Weights of a small transformer language model.
Size: 14 layers, width 64, 1 head of 64, MLP 256 tanh GELU, vocabulary 4096, 0.989M parameters.
Training: a variant of SOAP for these matrices, 3968 steps.
Each number is 128 + 32 x the weight over the matrix's rms, rounded and kept within 0 to 255. Layers, rows and columns count from 0. Numbers have three digits each.

# down: layer 9 MLP down (transposed), 256x64, rms 0.196, rows 33-79, columns 0-63
# up: layer 9 MLP up, 256x64, rms 0.136, rows 34-79, columns 0-63
down33:069171132047128163214113174086136155136113133152135129178071125110101107164129137132078086108160103142126131054058135150185087115085195156117098164180171127120106062121118135025188104095126084
up34:145095126128143150112074085154102149119157090109136137106133103065099183119086103160101091148097115135146152093121187103118197166161150097145119094095117163085156166134162160153170106085141052
down34:168107104127097112114104192146127171169106142106163137134083139134174049079160097152120154163103120153125099152179087188139083145152137147128154137099130087148102095166106138120133134156088194
up35:106179061132141141119116080147114142101126164130116063130135057131163204101108122109065133138115130180147161143100127107126181129127165093106088089146119113123103106080157170123142121084147093
down35:122145200097115095112089159136094086173129094094166166087068111095130154077112098124125144128122111153084109142093144126154075120127097099140107168133154110137135132168116145049106126096118108
up36:139114186221081132127138085071080173089127150105129174158113131162141187136130161151114166083085124128073182143181177149128129042176147107122128092149120107087110125088077173095218124116104122
down36:139162137128150104135148100207100132117098197137160111142176000132106130093111107065145198123167136161187057089190145153077139094124160120204089130121092118132146156137132031147106156154150125
up37:155183113115121121123129103146170174129133106148173140144094113113122134099084113070096183128215157186161095134146108110117106061088124166102129155093158150121138129087153143100125161198118110
down37:135145172142164135127116147108142102163138141148130208067123121138175122118154110152047144119103100080127155119089218092138134144129138120125090140194142096177131169081065123093134107164092165
up38:138153130164102120114108100119130157123157098046118179120108153074122106092108076159127135104148137120126156111170114204122144069108199138152143111175154119122161156161102145149110155111039169
down38:129102150120147123117116135167146093145055085173173083078126150163100187168086086117117165108134126109104119204146171094082152090145129130143210147107079161085147115126158144121079142113117125
up39:098124117148117126078192167098170092147112171119159151116171190117147077112080125142183139113062079095134110128095112199082130108121155164062161149089102140126121075134123137116134142156102049
down39:151174142195107138140069137121074100150056113159103144182146134121140215133149125141082077068107086215183090156126130094145087077140136128126145191168147139095096070145129161174148135083049126
up40:087162105094051130078120111092154122109156114103098206162141114135099097123039179186172084149127132117124132121159077104138147083207139131117130153084150145201177149162109144150160146127165113
down40:149138107187084141143153188163146117105148134078168146138119166139169107131155136163131105086037145082122143108137102163140148099084128074141090048122117171118125147144065113127200132112136132
up41:107134151126135097055060128118145140103110126165131078149163131115134130140056163085181117194130091068093129142143183119161182158162095137134160109166191123083225154160123085103126102181114140
down41:166088105106176110123131094159092135132160141190152114098128119159117136111120127161133124127203134112154067131127112128022088103097169089158092126162090126175203152108119124119228154063160156
up42:139146128188139080183151095135125085167213131106126158217161161124144115160097177136111143136143049097106117123099039156125097122089150174068073103143115140075146087165094107148113105129161076
down42:163168131099117095143105111107140135154161128134124086113159157135126092092119096090144144134162087042173127187151086184157173162153026143056183114078129156112165121096091169156048123125036167
up43:088153123115142190125157137148160159093097099130130115137156143111084149138153095182167162149105177052147117189102129150156106131094074137136074158090127214082111116117130177136117121147078139
down43:061149180139130130118152146105125103164087120087143132127142081142137121136085137138150187147172150131131122075125166138150138140135107082147146106105066099137134145130104064151117095108153107
up44:154128086195201125139127144095156136121125079156114124126118149129137173155142097071141156079097159088081134146132124158149065142113174162134105078115086062140131118032111136103140125146183080
down44:115182056128139145118073064148114150021037140118184108084114140163135126132150083153124125142148157111152104155138128152096082155155096157185141139134122159160147089168150112219145182077079148
up45:164152158094095108121137112178152087170118139122099149089095113099128137115130116087161143170096147102138100126143116118123078147056095123185104136166126109130134103112097124132132118109192129
down45:135136085152168155133128122128094153106174137105131159092163120125115094115124189115114135133161150085116144080080117134128154103128119161133146161162092161127127151125150128113072140148098145
up46:130140180121113127078104192149143158154106153106160186124120076095147061122094074097086150130112102133148129116132118086109134108173169171094112193137136063072151101161124106152143146086094152
down46:172187084108119188128092124071099111105097138122159116149103198137080097183106137121099101107133158141125161127112162134083152140099136081120081115141104116121159087112059033174100142131175096
up47:084138143115123108143073104153142142085101154150119169096132145163087101120112075155143119115128120129122077191196134144095111065116134119108102122169141127118109125104106177120137164178105088
down47:082148091087125144116133142098145122149175140125151078174102155108165150151136147117072148178070149116107094117126087116141106158093171131116220135140048154135099124101146076129106171125129161
up48:080139143115120079075097090113157078155141105138176175181100111161178086098168129120148075083096078111139093111088136129154141154143200186205121143159148116069158139131094116130121161117113172
down48:141131097155066174157126170130082156125085153167085120111147155085134070123098118111110183169133125090127131136174155130141097144151161190152158100132117134149088146156100183119097073142101117
up49:081043050189097102073096157129103122103167155156212178107088111106129131106115138174098041150075119142165119142123128121075137141146161136131193172072064112168124159147102093154163209133140120
down49:102150116091174112140163090162083172101149153138144138132117137164154097130185084180206127020122181129114053170135044096126134162130160100138115108053140109139125131118078190074135168085171107
up50:142131125098082130196141091201099105128107144145143110200055147112147061106175129075112062163164101122165174129170138133095194160141157155116178126100154173136139146121175084066167153190074125
down50:153144087093153142133093156058123164136179135099161160103142155090143199198127093139204107061102127108101123139018160109169160117146111063103147156088076148061094150187114081183188107136133162
up51:134186138108141171138171086153166130134124151124134135085107162146098150169075120134134134135176124140132100160169079132121133094098180129089121120156131109090078109087082132115111085165116118
down51:097141104151118061130163094173185143121116108125126166133114136148158130136142170137113123129155077092077133131115115152190109103158101115146136085146186143112109101110166150081123156153097095
up52:154175141133119104088155163191085084140185139132115136111106088129130101115177102144113150138139113107172126086144109118128098129138197167054073145172096060138149114170063134184074102177167113
down52:120120129134181093110070162052075134222108136118071144081132106144170112101118115134131165124102055149165142163066126145167107164174105121198139135105175164097128111050131139148142125136135106
up53:125148120154136116144114127126095106108113090147199131076124166161150110154059128141124116152107116122176151089099123132121113130140207126183115152128146099115132123095166099101163131125135123
down53:116105104151126108133143138122104176083147181137134095095070168086127079155119152091127166149155087107140143108092159124086115122082153108140153134168123164097129117087173152102149079116111137
up54:174157110133129174123147126135087131136120180121121108101096102085140181110149117162152133151078171139135074102136113105091145136092199071097085136129114120185164165153103159166126132116154095
down54:129167128161127109181122155145133068156061126099153099068105206155147123134129106153086140165112088094166161136101172154097126146130151167099133105210149171128100156104089155131082142187115117
up55:120144124118141113130135087121176064107140089115155165149157135111134122101133130125062129158137140098109150186165173140145094143128134206168104153136129100146145165157180160201130108113103159
down55:081131100065167093142099100110131163088131177127188119145120121151120134090103143120128147084190160122146104147112114177104094105132079152108123141145150114109178117111114131141091135135117097
up56:132113126120164095135110144212098123143169140133186095107115106120159080161142166131100100133155126133124118078075142175157129089098107128123053076144145115114088116086113128129121127219077132
down56:114098142142153129120120142156112192134145113150133114130100168108175131153133095115172176079138145178147125173130080128079121136084152190141137127147130194147109100141172135121122132065106069
up57:156114153183113121138157146176174091131154082088092145088145119108092140122165149157130097096067160067121163104115119152122063121136130158131108105121177145097122089141197140119097114177088126
down57:133168165099118138121114116105111135060118123114106091144123162132122135154113107101098118119086128177124145152097174126154167171069153125115159136194113180094164154123111094170154171157130092
up58:100174161110115180152112106113142072122134103189117150152100156099072102168148141144176121167153169075062121126152107120116054176126126129130132124146118121081143117077155064186127130190157183
down58:076127152112071100110156165116173133096183129128178201085147116101125142049140116183139141164085144070130088093141140156111113129171133131071127156152119150126126153155152107114120124167102173
up59:132116132147181142098091103074135160086070141128123205157144125085166143156157153142156085171181131065085180145128144124183145143099186112162118139148115060131124088100110072117121102153153148
down59:104202200157142092161123100133055098158072092184162109146129113081116195165062175169139128169147100107082128120162154145157069155145113116114098115116132131162122126111093203141108141115139109
up60:108117153206140124104083156128075116180143147201137142114133067094162112156126139088103107148137074131116127146123162175130152121073082165149125118142115135117096065149126084144115102150107101
down60:080138091079134160156149109104201185120135101096164098156135184120086132138139151193157124173059207098137167129102105114103129131112143106132127155116111128125147147156088127099128107122085141
up61:103126126152121089150128112165122158065152143127145108041161108118169175161106186141118088147139150168147124129179143138075087120117151155148109122192146091111098136140156212150086176143119117
down61:087151176100122117115152160117148113143097114110120158107143107152166113111120092113111096120103092121133125114120145148116108145115174188108068120124117093081046161136154114137129103176151125
up62:103128105163160092059108100075159079157113091143113153115141137097090081135130184106207105140106116088133101113101171227134164092185220119159109133126136123069129168158144122171145113183111096
down62:164049116138101144174154143108134116133209107128127157134127195062170107154134114083155117133100173111113145103171096126202178174068125138066114152090117085084090113099119197108128101050115150
up63:119141123130152174131167098075136096124158129125142146150105099141093097111117047129140182129119137090113137185182194117125148147059156132172136189194191133143119116093088095092097168155120160
down63:204066079146084071123118118157095163135183132139146071145164101093167129095109152075155148160125159176169125067104097125167126152110105134050095117157078102117142130159160173120130125123132136
up64:083138134091110147092080141141076106156071209133120154076093141147127109066105150213145073126079116096121120080167125107138158163127175104130118096187157100199189113112154185154156147093194151
down64:071131116128095093107066165126127158079180185130116098116116151111097121133133145157120165176139170124107104129094139206128119053147084063185215152167113196135118134193123133185122081109146169
up65:106107121110121116115142160130147125107151147127132084109118119101154172125110139055116157122141128136143117150143119101025129148128133132131145141157085111076142117086165142170143141152193100
down65:086130122141173133145109155122087134129110133153186106106150139133123087134175126156081048117113163162125157071091149149197108139116121152053069115148149075146119135138132120111148126102131123
up66:101125111121157122143111104167168176111156103144080099097177132160149136133075057078114135071157059102135121134183063094107103157092134151120118137139150153185110098121134142142135163099116140
down66:177118102117121123116150135100166129151102179099174125137083159076075091101110176145108142152101222146095151110056190176115136108120117118136131124120085055156128189146145092113065130154119177
up67:190118074083151162129179168117179115164107096114118132155143100141062067166085130124108159118102116089207111156175114130165143127099131156166079132136111118091116153154100101129130133123047084
down67:123138176136120066147127141135123119144145107138116216103124140116131190132101108135112161153132096081172082133181160129094130083142118122137145136147153150123139079124140146129117120096078123
up68:085129132138180117154162103108132134134100142136119124119125109144163115130094138125126127179131157083119077195144113131155138094115138099132119156103072128179168122044106100116105188083146114
down68:135188102150103148165113171144121115098118133126130148136141171151109127127120113130141102163123111152127094131107123111135120120169076107109063099086125151102151170171157131120169069202136167
up69:055142147110131116098089107155126109116088145120143110165087115080072159150118117121055120196170174057138119113121088122105086142116133140208074151121133158139137121119167147206109150108157181
down69:075153172184166098123131080107148097164141133150159229099185129117140094067093162135106152109139135144082094105185142141143161150144110115170144143149153115086099122117166120151117116066136170
up70:174060104092149158183098114156139089111193154110150207103076133046116119127140137185136169091096080138155153098172117107177111073085082191109112111111174140126164063123144119106133125154114125
down70:072200133173156141135149126104154153119137114074112126102100148143158127107200092192097110155163138060154195101124065062128122121143140096134100153154143093119086137141113141136178091182055151
up71:173207101159126132097137138145120120117146111195159121153084137153102063191091158145139118102165129089155139150158130074141102137199171132058081126118124062087157121111126135173149095047165118
down71:094143168126131108102102144159150137181043108090092144101162140179146056033147166059105122151158162195138134133127137091081177109113193062135112164107118111091173123156119077138112147159100099
up72:105108143132079147093108129073129067088125116120096139119181129142143123069074148157147136105080139098094144107131164138106151139166161126124146174121157055188153113126069142131095166098153152
down72:209098114107173192143096150120099098137151136075128147057072047181132095136141104137176138101102166051163144165122144140140088132113094167136159120121120110175164129151086127050111144130153128
up73:114090110176096128145087116157116178087143109143093087129089095105145102104119123169147084124174145159144166161134117108144146198118171101152134134063182125132160129134126161067205127090146145
down73:094073140148085089102164115112094169144111115107155129080124152156130147118097101141171094124123119136128098132127152166112137165130116117125147140055129131112156149147132117134136138149103111
up74:158139134145070126096151096095172089190094136138154115151134074106127122125118149160128156150100166126092151079159108126082141175191131092084117103089102117126131105148102129167114120123144117
down74:094194078129170159136097146120058121061183088116137156089155168130115142167139119154138109156100101095155162141114109104061113135120102088111135159133119121153107133141074145165161097163135087
up75:117129185170147114116095087144087084141091124108082138166111112105133204133116075165116184093155134138157093168138121114138146091115155131173080138089085119104083114160117114090118189121095137
down75:095180084111122141174144164090161136116165095106120084125119153137101106143121134161090066122123129116155152071095121143197115133133081104100056125133133167112102151125084123100150141156138109
up76:136118178153149198176133122116096093086108200174145140129138096107094106124153166118159128118068102079095131080137118156164143163107113106149092182071067182104114154172109125135161104163153091
down76:099118165132115071128166148161102079193127161099112136107131091104145056151154113151118103125126153199089076161083167092109091154117183079169160092126168179179169150092153122154101156092134117
up77:140097165156131117123127129171131148076100168149160136108121096115085167177133112123115130102187131147118176157159113092090175090139148140141120090134119109101125103079098108182122144144099167
down77:101203136181077130130132173090133159193125088109173098144105211165164077102124133117125144160121153171086140110127133132174087159144156078117120140161149162127140132185149099104135131185144076
up78:134148095183076178149133123140181109124142153138114064143172138126143129137074092137118164114130161125148184105190098118076153125117108092078062111136140149088094094087131074128126141131142141
down78:113100195094177103124136136148053135110091153133113155158094108074115152151132089120105128124109118129110125178068109110089027157050102093111170137110154114135101153193133153100140097111049144
up79:146163122119159098148121153097133093119109137147151099140077129150125131138131196094178171090136121106143063111135077068164142114106155179153088134120116063103156109166153155130133168153118112
down79:105181156135121181181129204137155087154161086114080138095141180105080129132146146093121116132063119106084133149069123134089121110142154165110115131153095118107109143144118152071114112124142081